Weights of a small transformer language model: RMSNorm before each block.
Each number is 128 + 32 x the weight over its row's rms, rounded and kept within 0 to 255. Layers, rows and columns count from 0. The size above them is the row's rms in percent of the matrix's.

# layer 6 MLP down (transposed), 640x224, rms 0.0683, rows 65-104, columns 112-167
size [ 97 102 100  96 100  98 102  95  97 101 105 101 103  99  97  98 107 103 102 101  96 112 100  93  98  96 106  92 100  94 102  94  99  90  99  97 106 103 101  97]
[[111 113 135 102 170 138 117 134 191 112 120 112 149 118  49 131  51 141 193 152 167 113  38  85 120  98 172  97 128 134 130 100 111 152 123 112 175  89  80 148 160 103 177 129 172 154  88 149 143 125  97  70 147 135 132 127]
 [141 120  80 132 168 123 191 101 162 106 118 138 141 140 145  88 162  96  80 110  90  95 138 144 161 103 131 173  88 111 109 146 132  86 179  98 179 153 129 113 146 107 188 126 146 135  70 103 131 118 131  86 129 159  66 152]
 [126 125 138 169 152  70   0 198 120 141 119 127 126 144 139 102  91 154 123 121 137 124  72 120 135 188  95 140 120 126 110 107  82 151 106 149 138  93 113 148 146  95 112 108 101 130 150 145  81 124 117 141 122 132  94  98]
 [148 148 109  98 104 158  51 134 107 159 172 129 141 130 107 106  93 133  74 116 169 206 149  93 102 108  93 139  78  92 121  69 119 122 110 152 111 123  73  26 162 161  75  97 139 112 148 158 115  96 134 141 168 130 165 160]
 [ 95  95  92 150  95 128 154 143 118 159 106 150 105 103 141 123 118 126 159  93  87  88 130 140  77  93 136 140  99 125 100 164 182 119 128 142  73 151 153 103 157 117 131 122  68  75 103 135  86 171 117 163 126 197 227 151]
 [182 110 145 106  96 101 186 126 146 141 112 136 178 135 155 177 113 158 126 161  76 195  91 158 146 140 109 120 193  95 148 119 140 133 111 102  47 140 160 142 105 140 118 194 104 111 103  78 103 194 151  99 115  82 142 154]
 [102 129 182 159 130 171 100 115 202 159 101 111 133  97 127 129 124 155 101  93  87 134 148 199 110  44 167  91  79 110 119 150 167 140 110 108 108 116  64 128 105 139 127 112 139  97 123 129 150 128 147 121 134  99 157 123]
 [154  73 143 138 127 179 151 132  86 134 147 155 149 119  92 159 182 125 108  92 115 143 153  94 164 123 175 109  65 154 156 116  88 151 184 145 151 175 163  64 128  94  79 142 205 130 114 149 132  75 122 114 160 171 104 194]
 [102 123  98 105  96 132  20  68 133 134 140 152 148  79 118  99 100 147 113 105  99  95 152 103 121  43 139 126 159  72 103  51 141 179 150 169 134  80 116 105 102  88  89 160 108 139  98 141  86 150 126 144 170 111 195 166]
 [166  69  96 117 107  87 255 113  72 122 141 182 119  86 144  94 133 104 131  80 137 119 113  90 163 115  63 132 155 106 134 130 179 112  93 144 131  71  90 140  68 140 161 105  98 121 133 127 113 148 137 131 141 161 172 131]
 [115 120 136 113 173 132 132  85 145 180 138 117 143 141 114 100 104 129 133 139  36 152 131 131 132 153  92 207 128  89 148 106 126 154 165 114  94 179 135 129 119  70  96 134 116  54  95 132 153 126  68 113 143 155 155 158]
 [105 139 131  49 172 100  22 125 166 102 157 148 111  78 148 135  83 176 105 126 136 114  94 109  69 157 103 100 113  95  91 115 161  97 147 138  89 133 131 148 148 202 101 160 110  64 116  99 141 138 141 102 170 120 146 166]
 [150  82 157 105 112 144 139  88  89  40  49 127 106 107 115 185  94 103 157 146 116  87  82 146  66  82  82 101 144 168 193 146  91 124 115 154 134 191 169 115 157 104 126 147 113 112 126 148 133 113 145  69 114 113 115 102]
 [150 169 171 142 122 122 132 171 140 143 138 188  81 181 150  61 115 119 123 148 142 132 112  82 174  99 108 138 126 185  70 148 124 148  61 141 153  73  93 119 115 126 139 105  52 125 112 179 136 125  60 138  81  93 161 139]
 [133 131 141 146 148 179 110 143 115 138 130 171  83 136 136 137 183 116 129 111 141 174  92 124  96 135 189 101 125  73 143 177 187  89 142 129  76  48 192  85 215 164 122 110 117 107 118 153  93  94 146  95 127  73 131 131]
 [172  85 137 151  83 178 196  74 138  74  94 153 138 119 196 121 155 164 115 118 100  85 134 150 163 119  69  86 143  93 127 118 161 118 134 174 141 165 106 157 185 146 203 109 111 148 162 153 155 131 168 163 140 146 154 111]
 [102 152 132 172 100 150 131 172 168 135 133 123 115 175 101  98 120 189 150  89  89  91 121 153 129 134 170 126 100 106 145 151 116 125 200 159 101 114  87  94 147 134 133  97 110 131 129 141 147 149 139  85 112 130  36 136]
 [153 188 113 178 132  85 176 107 190 121 160 121 159 111  76 157  94 135 140 110  83  71 131 110  80 188 123  95  98 144 129 117 106 116 128  94 129 120 143 163 137 190 149 180 114  49 120 144 155 113 119 119 134  86 135 100]
 [126 102 147 123 157 156 140  99 132 145  76 143  78  73 156 112 119  95 115 133 127 115 133 126 129  85 136 139  96  73 140 125 184 145 151 106 136 122 113 133  73 121 132 135 130  98  90  90 128 146 126  96  90 114 122  93]
 [150 151 127 219 116 133 125 153 172 100  76 134 159 106 120 132 141 161 136 117 120  85 159 113 107 112 188 101  59 144 120 107  69 147 147 188 103 120 152 123 125 108 167 200 134  94 101 128 146 114 143 121  74 142 156 141]
 [101 111 120  92 142 132 184  92 177 101 101 149 159  61  84 114 108 106 120  71  95 104 141 116 175 172 110 156 117 131 123 134 132 161  81 125 144 145 121 147 114 102  38 114 153 174 180 130 141 152 153 136 154 155 182 115]
 [155 195 129 115 167 188  94 156 157  58  95 179 164 143 165 147 145 104 118  99 143 106 155 136  96  84 165 142 108  80 173 168 175 147 111 148 163 152 100 125 175 164 152 194 121 119  83  99 170 115 113 118 106 112 123 207]
 [110 126 151 139  65 112  86 115 127 122  78 111  90 119 135 151  87 153 123 139 119 134 112  74 143 165 122 155  78 160 172 156 144 111  97  90 146 110 114 133 146 135 164 112 140 163 172 126  62 139 116 147 163 179 118 103]
 [ 88 117 111  66 127 112 202 119 108  66 111  97 152 139 129  86 109 119 144 135 160 101 117 126  90 171 126 106 102 138 150 101 125  81  82  92 186 145 181 186 170 134 152 108 129 115 132 119 165  95 148  94 101 145 160  72]
 [ 92 138  74 127 175 153 130 120 142 157 113 134 127 127 100  83 119 115 124 110 130 153  97 139 166 164 170 128 106 121 116 195 108 197 136 131 146 113 111 119 130 117 188  77 137 112 102  95 133 125 168 118  82 108 139  83]
 [109  80 145 101 130 113   0 155 108 127  96 167 148 129 165 147 163 154 150 111 141 125 170 101 137 103  74 111 120  96  70 113 139 171 175 133 100 130 153 137 123  79 124 116 100 143 127  82 131 112 131 139  99 119 191  34]
 [146 141 121  93 123 111 117 148 134  73 195 167 119 150 153 144  85 112 136 127 143 116  83 175 131 175 165 159 146 151 111  62  91  95 134  55  71 156 122 108 109 136 155 114  76  95  70 171 126 100 178 185 102 104 136 109]
 [172 127 134 104 185 120 105 126 100 117 137  20  99  92 131 141 114 117 135  95 172 176  67 103 170 145 157 143 110  89 167 146 123  45 127 115 149 111 108  97 142 130 137 114  82 133 135 115 111 131 122 133 191  99 127  95]
 [128  93 156 136  77 160 115 129  93 133 106 133 167 157 116 102 133 124 154  80  81 122 118 127  66  64 128 133 166 121 150  82 131 103 136 147 118 127 131 158 156 112 156 132 143 119  82  97  86  70 120 151 100 179 136  79]
 [108 155 136  94  96  94 223  91 138 196 124 123  99  84 162 110  92 168 144 117  83 107 116 117  94 163 125  94  83 108 157 140 152 120  85 151 112  64 170 147  97 110 173 172 101  97 113 140  76 158  96 128 134 154 157  83]
 [ 92 147 123 126 107  98 179 107  98 151  87 132 173 183  62  87 145 142 118 121 114  64 143 131 122 107  94  45 156  86  50 166  97 136  99 121 243 141 132  56 152 108  85 128 119 143 156 162 134 166 121 148 133 176 107 162]
 [112 105 129 113  80 154 210 122 155 117 167 147  86 105 134 119 199  97 143 154 200 136 151 146 115  81 171  91 113 143 112 122 122 168 140 155  98  78 123 115 126 142 130 191 177  68  76 118 143 163  80 147 135  95 156 136]
 [136 166  98 142 175 148  88 124 156 134 178 110 129 148 146 130 128  45 106 166 113 165 169 154  82 179 175 142  90 141 122 155 150  83 146 123 172 139 168 144 134 181 120 138 194 196 140  59 123  44 129 125 129 126  94 122]
 [143 156 144 110  83 181  85  83 105 169  99 153 145 171 108 135 123  80 156 135 140 170 144 162  79 110 141 165 141  90 182  89 122 128 113 133 120  78 133  84 160  82 108 122 186 116 158 110  99 194  87 128 133 143 123 129]
 [131 163 112 143 131 164 202  98 125 144 174 118 160 156 119  95 137 171  47 137 129 211 152 128  76 184 119 100 136  64 169 103 121 125 138 123 115 127  85  85 145 114  87  97 103 173 172 117 116 110 129 101 119 142 178 112]
 [170 117  69 125 104 135 188 117 128 142  98  96 193 137 115 155  66  94 179 123 148 127 182 176 170 124 161 192 156 112 195 132 108  97 139 169 130  40 110 181 116 159 130 178  74 158  94 189 174  67  96 140 106 121  91 110]
 [110 162 109 151 136 170 179 119 139 121 172 133 167 140 126 123 133 123 151  97 108 134 151 105 115  70 145 187  96 143 113  85 100 148 153 158 109 124 163 129 149 115 128 119 128 135  69 166 121  95 139 140 147 145  98 164]
 [142 101 129 155 129 159 155 102 112 125  88 121 106  71 123 134  89 127  88 105 152 120 129 138  73  33 131  79 109 108 122  55 128 144 214 102 127 167 133 153 166 137 119 146 183 114 156 112 146  79  49 125 147 163 128 111]
 [117  92 143 168 182 138  80 123 154 115 126 153 117  82 114  99 149 112 131  80 107 158  99 110 124 112  74 122 198  61 190 152 154 101 141 133 129 162 124  96  70 148 123 101 168  73 162 115  46 164  84 126 139 195  57 107]
 [165 141  88 187  65 137  77 120 195 137 124 140 173 126 137 101 121 109 193 157 128  93 122 133  88 163 133 114  89 116  86 157  80  84 139 113 139 155 136 145 157 123 107 169 105 167 182  70 151 127 131 140 156  71 191 128]]
# layer 6 MLP gate, 640x224, rms 0.0718, rows 66-105, columns 112-167
size [113 100 102 102  96 106  98  98 106  99 100  96  92  98 101 102 111 101  96 102 106  93  96 101  95 113  91  99  99 105  95  97  92  99 102 100  99 104 100 101]
[[135 165 103 154  67 147  90  92 204 115 124 140 122 122 148 121 175 228 137 111 179 167 146 157  79 132 130 186 127 121 113  58 106 111  72  97 125 103 119 147 126 157 108 150 102 150 154 129 143  54 171  98 124 161 161  99]
 [ 72 109  77 107 106 133  83 147 141 161 135 147 169 104 170 203 131 166 113 159 110 127 109 164 118 173  97 105 113  85 133 118 108 135 198  96  76 124 115  92 207 137 135 111 115 115 169 152  76  63  39 106 127 128 124 171]
 [132 112  88 133 129 133 117 175 121  64  89 126 153 144 156  46  78 147 112 102 128 148 151 160 123 123 183 214  87 135 142 113 127  77 108 140 139  82 168 147  78 149 178 132 109 128 162 100 114 111 180 122 133 169 123 107]
 [144 216 165 114  99 123 125 158 113 130 193 195  75 160 105 127 116 138 135 110 140 126  80 184 102 144 136 136  82  72 193  97 120 145 170 131 117 133 102  95 119 117 143 132  93 157 130 193 115 136 163 121 107  74 147 147]
 [103 143 106 105 111 118 112 114 146 118 103 101  93 136 133 131 132 161 106 145 178 134 142 169 133  79 163 169  81  75 139 112 132 107 101 121 119 119 154 156 128 130 135  92 132 130 189 146 134 139 173 133  95 151 156 101]
 [ 90  98 146 106 115 126 121 136 104  63 113 151  88 122 185 143 154  92  77 101 114 142 148 158 132 116 181  83 151 157  58 148  89  91 151 145 108  90 140 118 113  98 172  69 154  81  95 115 156 111 109 112  72 104 111 100]
 [150 130 112  66 134 121 120 112 121 113 194 159  73 145 179 103  92 137  96 117 142 120 196 120 116  96 107 134 174 107  93 140 163  92 123 110 143 122 129 203 187 147 178 155  95 126 103 111 138 117 124 130 122 141 188 120]
 [ 94 151 146 122 156 134 120 134 137 118 181 101 115 162 121 130 178 103 138 103 106 188  82 150 123 176  60 143 129 116 159 131  92 127 126 107 144 121 146 144  88 139 163 133 178  96 134 134 145 139 204 102  62 153 121 122]
 [125 159  81 164  69 107  89  97 166 114 105 159 155 171 189  58  75 122  54 154 136 146 160 150 150 138  67 179  74 155 132 143 109 161 137 131 159  74 113 133  91  98 130 127 102 145  98 141 163 147 128 136 115 156  53 132]
 [145  95 103 159 121 186 131 155 104  90 130  90  84 118 127  83 159 143  78 183 200 126 129 143  91  76 158 143 137 154  68 145 129  73 109 141 124 112  74 182 130 145 157 144 139 166 161 146  67 110 161 165 135 121 135 123]
 [112 153  89 105 151 141 117 107 159 117 104 150 142  40 120  74  36 140 139  81 147 100 125 188  77 162 133 124 164  86 165 145 152 168  97 156 110 163 127 108 101 111 136 111  96 136 150 129 163 163 121 157 119 118 104 104]
 [121 105 118 114  83  77 116 147 154 198 170 128 154 150  95 147  76 156 127 135 151 123 195 170 133 146  65 104 162 139  87 134 135  73 119 109 125 141 116 131 140 182 129 187 139 139  93 112 143 104  90 102 173 131 139 177]
 [163  88  83 153 143 110 126  96  62 138 110  85 166 104 107 192 111 133 182 109 139 131 137 121 145 111 151  94 187 117 102 116 137  91 179 107 138 155 149  31 161 121 123 118 187 125 161 128 160 146 138 121 139 128 136 124]
 [150  84  81 125 146 115 138 203 143  90 105 109 135  97 177 137 141 136 156 133 140 151 108 117 187 150 151 113 169 180  68 114 134 132 136 130 137 127 134  94 114 177 152 179 125 170 189 141 216 107 192  34 127  81 164  81]
 [156 106  99 134  83 158  70 142 211 138 149 119 104  96 117 121 154 132 162  91 178 133 119 147  90 112  96  99 123  92 130 151 162 114  89 122 207 170 166  98 159 191 136 151  99 125 165 124 113 126 107  83 147 120 172 166]
 [130 192 142 196  85 177 117 118 164  86 140 142 139  86 187  96  71 117 137 122 149 121 123 137 127 107 102 152 127 151 159 130 122 200  91 120 105 155  84 166  46 150 147 134 119 117 139 106 108 120 198  85  93 140 114 113]
 [123 151 147 134 103  94 130 171 114 128  79  87 110 156 127 173  85 120  97 126 236 155 132 155  89 148 160 129  97 125 132  72 155 173 181 112 135  81 160 132 132 123 152  66 114  81 153 153 101 112 159 131  80 126 160 103]
 [110 141 169 138 122  95  81  87 143 126 145 100 108 192 105 159  95 132 130 104 134 164 149 150 131  96  95  90  93 150 158  95 125 128 106  92 104  53 117 130 147  81 172 119 171 142 171 154  99 152 103  97 152 130 139 115]
 [125 101 116 164  80 129 122 190  83 207 210 147 105 140 178 156 110 131 152 145  91 111  57 180 147 114 143 127 164 135 119  76 133  99 172 128 104 134  77 147  99  92 102 100  97 200 135  96 100 193 122 164 100 131 148 106]
 [104 176 105 136 104 180 107 212  59 148 123 131 113  99 200 149 121 120  84 170 123 178 150 145  68 118 131 107 177  98 131 106 112  48  91 124  96  98 107 100 111 162 188  99  46 151 129 116 160 118  85  87  83  99  62 135]
 [106 137 130  78 107 181 101 109 147 127 129 135 125 106 126 106 136 170 103  86 161 135 130 175 117 104 142 166 114 114 145 116 111 127 181 132 129 109  95  61 166 145 129 149 107 132 165  66 143 102  94  84 120 168  95 162]
 [120  94 157 159 171 166  83 176  84 120  67 133  63 152 103 164 136 131 103  82 140 103 148 167 123 165  77 138 177 196  68 185 103 127 150 150 121 149  98 147  96  35 127 231 184 137 110 118 108 120  89  93 117 130 132  97]
 [150 128 150 128 148 119 124 108 105 112 136 194 171 133 125  91 100 103  94 154 163 157 139 184 101  94 109  96  88 138 138 126 123 131 126 122 144  94 172 168 173 106 209 173 166 124 157 156 150  76 138  78 165  89 217 165]
 [151 151 153 149 149 151 124  92 158 108  46 101 147 103 125 139 114  68  62 158 119 121 126 115 146 104 193 154  61 177 144  50 153 152 105 120 187  69 189 128 122 160 142 171 115 127 149 207 158  91 148  79 115 133 147 173]
 [113 157 129 122 115 111 114 174 130  88 167 134 144 145 139 140 114  98  78 128 110 129  71 128 143 150 136 140 145  96 133 132 108 131 111  96 148  87 171 121  83 168 189 141 157 165 110 125 100 141 153  72  96 171  50 171]
 [107 162 134 156 127 225  95 156 134 183  57  70 130  75 127 123 168 166 146  96 105  93 122 132 128  73  76 139  96 132 109 176 157 159 137 172 118 107 100 119 130 130 118 107 145 163 143 108  87 103  97  55 140 183 126  84]
 [174 107 122 152 101  86 112 106 141  86 118  10 121 124 142 120 137 109 156 146 133 113 135 115 117 111 172 111  97  87 151 108  84 106 114 176 142 113 109 181 139  96 152 172  93 156 163 133 117 154 120 111 149 111 164 151]
 [ 63 127 100  85  54 131  85 184 105 127 115  70 107 111 143 158  78 133  85 109 123 136 134 149  75 159 126 103  91 120 109 129 122 102 116 131 105 119 135 130 118 117 172 160  28 111 100 172 122 157  93 120  85 138 163  90]
 [134  66 168 133 141 107 139 125 110 183 119 112 108 102 171  67  75 169  69 133 113 130  74 137  79 154 106 140 139 145 132 142 115  79 161 146 100 103 133 126 114 138 192  57 121 158 112 114 145 118 107 151 109 178 173 137]
 [129 115 161 107  67 178 137 118 124 133 117 128 155  96 165  93 153 163 169  88 111  92 126 167 118 121 185 102 115 137 142 176 113 158 128  88 156 140  60 140 161 183 136  97 124 119 143 129 105 113 125 115 140 153 147 139]
 [116 173 180 100 116  88  62 152 161 128 143 107 123 142 126 103 155 130 150 163 145  93 124 105 169  87 136 134 170 135  86  95 111 127 138 134 145 131 144  89 174 103 121 137 137 150 119 111  92 151 119 123 145 117 163 123]
 [122 110 150  85  95  88 127 104 125 132 124  98 118 120 128 107  60  81 177 118 156  54 129 120 154  95 135 165 152 156  82 111  88 116 139 134  93 149  93 100 113 130  97  99 127  95 111  81 136  99 178  88 102  83 180 127]
 [129 143 180 100 136 124 163 143 199 154  88 135 130 170 150 158 107  92 158  81 200 165 158 114  75 144 163 148 136  79  91 170  89 120 176  92 106 121 128 131 158  92 138 125 146 145  90 122 128 115 128 103  96 111  83 142]
 [124  87 101 153 169 151 126 169 181 103 137 137 134 158 126  94  75  71 164 143 187  80  78 173 141  52 148 143 130 199  62 157 158 136 132 106 167 126 154 101 140 117 116 136 142  82 168 135 149 136 167 117 115 117 140 105]
 [100  84 118 133 143 145 115 111 201 109  52 142  67 158 140 177 141  97  94  67 138 121 163 135 149  79 174 222 125  88  97 156  57 141 129 105 108 102 147 141  99 126 181 128 141 137 110 156 124 104 167 153  96 146 108 167]
 [100 127 150 148 155 160 104  85 117 136 132 125 142 166 157 166 145 139 137  80 120 110 137 119 193 149 114 102 151 144  95 144 120 150 152 176 110 111 149 103 159 107 119 104  77 140  35 197 107 117 155 132 108 152 154 192]
 [120 132  53  86 140 130 102 202  97 152 139 160 160 116 148 108 151 126  74  77 139  91 181 174 117 160 138 152 117  71 145 145 107 182 144 144 119 119 136 191  98 114 114 176  87 123  78 140 170 115 200 144 107 102 139  93]
 [107 178 129 117  91 181 119 127  99 178 139 142 110 147 133 103 142 216  85 172 104 103  82 180 108 158 133 132  66 160  86 145 140 123 112 212 129 124 149 155 140 134 132  75 115 169  99  69 148 125 109  63 118 151 165 112]
 [119 119 129 117 154  58 127 194 124 135 161 129 183  77 105 162 124 105 163 131 149 143 171 160 186 119 191 153 102 145  88 106 160  63 137 166 119 191 153  48 111 125  97 158 138 161 237 116 136 127  74 145 118 172 162 106]
 [ 96 130 170 105 132 148 116 139 143 125 165 143 173 135 117 153 134  93 135 154 130 131  81 141 132 103 133 144 136 139 131 138  99  99 202  97 140 116 141  90 142 121  66 117  97 139 148 166  69 127 185  98 136 130 172 150]]
# layer 6 MLP up, 640x224, rms 0.0676, rows 66-105, columns 112-167
size [ 99  98 101 100 106 100  94 104 101 106 101 113  97  96  94 104 108  96  99 100 110  95  95  97  99 100  96  94  98 103 100  96  92  97  95 101 104 103 102 102]
[[114 131 120 121 150 113 148 101 116  85 109 134 120  69  87 121 130 150 144 184  39 105 114 117 159 137 113 171 146 159  78 130  52 156 120  94 109 132 169 104  90 162 208 170  93 140  69 130 160 141 108 134 145 141 130  96]
 [168 169 154 140 131 103 100 124 150 100 125 106 166 143 113  78 124 151 123 109 165 135 106 152  89 107 194 168 216 153 100 152 166 151 119 125 107 108 158 158  71 127 220  84 113 155 105 118 117 125 166 100 114  90 132  54]
 [159 180 100 106  81 142 108 121 142 185 157 113 103 119  65 140 156 211 137 141 151 165 159  88 201 102  98 132 120 132 165 176  96  99  86 109  90 146 119 116 134 164  98 127 135 113 123 149 106  98 102 107 164 104 158 188]
 [201 177 132 144  90 116 121 112 168 118 169 149 129 171 154 172 158 139 148 110  90 106 182  99 104 115 108 166 129 152 152  99 120 109 129 125 136 178 129 117 154 152 154  55  69  78 107 120 164 124 133 184 141 112  83 167]
 [115 122 185 137 166 128 174 137 132 178  79 109  83  79 138 131 113 139 127  97 146  62 151 123 103 125 183 145 101  88  73 105 142 113 180 180 123 115 127  75 155 138 135 125 155 163 131 139 157 169 146 138 116 133 168  71]
 [121 154 103 135 141 154 114  77 152 162 204 133 133 174 122  97  88 132 162 161 145 203 137  74 144 141 155 139 122 143 163  88 190 149 140 165 129 142 134  88 195 171 118 121 147 135 126 152 131 147 161 116 177 117 144 119]
 [149 113 101  72 127 118 148 120 112 108 110 150 122 132 117  76 205 113 105  96 170 160 169 105 239 161 126 113 185 115 122 133 125 130 135 159  91 112 125 150 156 154 136 115 135 117 164 150  96 104 148 110 145 149 151 127]
 [132 134 106  72 100 113 133 122 157 162 123 127 111  74 132 134  49 141 165 163 127  83 135  86 140 100 132 142  95  93 127 151  49 129 122 178 166 165 108  87  91 112  94 161  91 121 142 183  90 106 156 118 148  54 177  80]
 [145 154  61 144 133 126 136  91 211 136 126 161 111 194  99  51  99 171 118 147 105 149 150  85 120  94 112 159  84 161  49 139 155 162 141  97 112  37 193 167 138 126 155 142  96  98 120  84 162 140 121 136 155 191 116 122]
 [148  36  93 153 148 152 147  96  85 110 112 111 103 174 151 130 106 138 108  95 130 109 111 128 141 147  86 164  98 191 133 140 117 135 129  62 174 143 108 132 155  85 137 101 167 195 109 193 110 191 114 167 122 126  90  83]
 [131 168 201 174 130 110 129 126 106 165  80 101 125 151 121  57 128 104 135 140 103 127 114  97 148 100 152 109 109 111 184 177 134 131  83  61 115 134 114 104 159  87 115  88 144 163 143  99 180 195 170 159 119 184 144  97]
 [118  98 174 158  97 114 114 116 150 109 131 120 121 124 140 159 151  50 191 130 128  82 127 177 138  59 151 114 156 146 175 146  94 155 105  92 212 150 150 165 173 100  85 132  94 125 179 159 123  87 130 122 147 125 160  51]
 [103 139 126 134  91 167 152 101 200 118 149 149 145  81 121 124 119 146  90 106 140  77 109 149 157 136 175 100 137 113 167 108 121 133 138 153 208  95 126 159 137 100 130  69 153 128 135 151 118 155 133  60 138 158 184 177]
 [109 120 177 147 111 124 111 130 125 100 125 166 171  98  95 169  44 132 118 107 121  88 131 123 129  94 116  63 132 124 110 142 120 155 116 132 120 172 152 142 111 136 131 178 110 133 130 126 157 184 120 209  98  99 132 150]
 [158 165 126  74 165 128 108 132 157 158  99 101 142 108  88 162 100 149 134 125 190 147 113 108 121  87 123 112 143 113 150 132 197 156 116  93 145 160 165 119 167 156 114 199 141 151 109  88 122 116 109 100 171 136 147 100]
 [126 110  93 116 119 138 163 107  84 174 126  64 157 107 155 105 136 163 146 110  70 144 131 125 129 199  99 113  71 101 129  41 123 106 170 113 113 139 152 109 125 132 123 106 126 144 162 115 126 144 126 116  81 126  94 107]
 [ 98 160 135 123 143  28 116 117 155 104 168 137 169 148 167 167 109  90 126  99 128 107  70 180 121 147 159 149 180 136 118 162  82  74 145 130 175 151 136 174 133  83 127  69 117 108 120 126  75 197 107 128 107 169  99 153]
 [ 76  92 167 130  98 127 154 176 205 154 141 184 142 131 100  83 151 135 163 151  39 174 137 123 105 134 125 135 129  85 183 142  97 212  69 141 137  96 175 127 151 118  84  75 153  69 108 145 164 117 160 128 109 148 135 160]
 [161  80 100 104 146 134 152 126 151 153  90 105 127 106 121 127 152 111 102 114 122 184 174 119 153 141 140 159 132  66 159 100 142 174  56 137 118 164 151  51  95 117  84 129 127 132 142 120 122 154 118 124  42  72 144 123]
 [ 93 120  97 155 170 136 135 124  64 118 167 181  96 136 144 138 150  96 153  97  43 146 130 127 109 143  79  73 155 172 157 111 145 144  76 128  79 122 113 159 180 161 158 126 101 137 127 120 171 140 127 114  89  96 118  94]
 [163 166 135 123  94 175 117 147 155 100 143 101 115  88 102 121 138 134  49 111 133 162 172  98 168  96 136 136 153  78 144  59 147 165  63  86 122 131 109 116 180 142  97 160  88 103 121  52  89 196 155  93  72  88 103 157]
 [114  84 135 126 197 134 137 130  94 144 158 198 160 126  98 147  64  66 122 135  90  64 163 141 132 127 169 114 170  84 131 181 147 175 130 101  93  86 154 107 109 113 134 120 148 126 140 123 137 191 100  86 137 137  87 112]
 [122 133 193  80 143 111 104  89  73  79 186 105 153 160 106 145 141  31 115  83 163 135 105 158 139  92 140 103 127 117 118  88  88  95  94  99  99 151 130  90 154 103  83 145 153  91 136 165 126 151 156 152 111 116 175 102]
 [148 149  67 146 126 148 116 121 130 113 199 147 111 103 133 106 152  82 128 125 177 178 117 103 177 124 107 129 105 112 161 169 110  81 155 172 179 115 117  28 171  84 102 130  83 143  97 134 174 141 157 147 146 127 169 119]
 [129 151 138 127  90  75 110 142 158 157 142 206 109 103 170 134 131 148 131  94  93 105 151 163 150 101 129 130 112 116 110 137 149 149 123 159 140 121 123 134 155 101 101 100 111 131  94 103 180 158  80 144 101  78 167  71]
 [ 82 161 112 109 121 102 128 104 165 127 125 144 148 170 100 134 174 109 135 134  76 100  74 107 153 148 118 165  93 181  81 102 139 160 147 139 123 128 144  86 100 106 134  82 188  64 103 154 116 143 147 151 146 186 126  73]
 [111  80 176 148  70 155  81 135  87 167 136  96 151 140 167 102 122 157  69 156  65 160 120 123 110  53 101 131  92 169 116 174 123 156 118  89 155 100 143 125 142 154 139  95 166 186  69 104 132 127  91 120  76 114 123 145]
 [135  80  53 132 123 110 140 125 151 147 107 105 122 127 149 132 113 119 130  64 122  32 105 148 124 166 159  75 124 134 105 173 101 170 130  74 152 109 107 228 119  73 185 172  95 159 132 100  89 150 137 146  82 145 169  47]
 [133 113 171 114 137 179 116 127  70 120 107 125 110 102 145 109 165 142  98 143 143 143  85 182 110 128 109 147 117 198 161 111 128  44 152 150 128 121  83 160 112  99 129  82  99 164 146 107 170 139 132 110 114 150 137 175]
 [163 111 115 149 134 183 165 116 185 180 146 123  55 160  86 167 131 161 199 149 160 148 122  92 159 133 156 143 106  64 131  74 127 211 102 122  86 124 121 144 124 111 103  97 137 136 112 194 152 126 172 143 120  84 104 107]
 [108  89 173 124 139 120 108 143  94  58 115  44 126 138 127 130 138  73 137 120 174 144  93 118 184  96 102 167 204  94 146 159 153 138 134 132 123 100 109 146 131  65 161 134 131 167 117  91  90 155 115 130 164 106  70 111]
 [ 90 113 140  54 104 124 160 114  67 101 109 163 117  65 173 103 107 147 133 105  83 161 111 128 126 109 137 112 136 107 143 103 100 124  94 152  95 114 147  92 127  83 117  96 135  92  97 171 117 127 132 207  99 122 132  50]
 [110 174  68 112 151 118 146 161 171 115 163  91 129 150 139 137  97 164 163 110 161 130 126 118 140 185  76  99 133 142 116 150 159 140 102 202 102 155 148 156  69 177 131 145  99  95 146 180  95 156  87 142 122 105 139 130]
 [126  94 126 156 108 126 122 122 111 117  90 124 122 111 133 153 120 175 158 168 133 113 131 107 116 119 154 131 116 129  95 138  77 138 142  60 162 175  83 160 109 208 116 145 110 100 113 142 162 130 123 138 149  95 100  97]
 [118 162 142 153 101 119 133 121 114  81 114 108 173  93 122  76  90  99  71 171 152 126 150 172 155 158 165 144 128 134 163 106 123 143 125 110 170  70 124 126 134 124 150 142 164 146 130 159  88  80 102 140 137 124  58 130]
 [126 185  72 132  97 204 101 170 179 133 137  92 172 136 137  81 148 152 102  74 148 153 102 164 117 117 135 180  26 114 151 119 135 120 118 101 130  93  97 151 110 184 129 125 133 173  98 170 107 109 149 112 115 148  62 118]
 [102 142 129 118 123 147 140 158 155 150 164  89 152 141 147 129 133 185 131 100 157 174 148 125 149 138 194  99 121 166 110  70 118 150 148 135 126  97  92  95 165 130 138 119 188 111 137 142 105  80 150 153  96 104  83 237]
 [100  97 113 164 105  99 159 144 112 132 105  88 115  80 123 139 103 140 147 156 116 136 175 161 168 193 137 166 167 138 150 105  91 103 161 124 135 151 150 119 116 104 144 109 117 187 112 129 106 127 121 146 121  23 126 147]
 [ 50 111 106 132  91 116 130 134  98 178 150 147 114 166 165 172 137 127 107 112 122 128 139 134 151 160 114 121 148 125 183 140 169 156  91 112 185  85 100 144  97 131 106 119 164 131  71 164 115 174 128 110  63 138 134 130]
 [172 103 136 137 131 166 115 124 110 131 121 110 121  96  89 184 183 141 124 136 167 189 139 111 164  96 192 134 120 129 198 125 133 126 103  75 162 161  75 110 127 145 114 140 111  72 135 114  47 154  47 114  99 139  80 139]]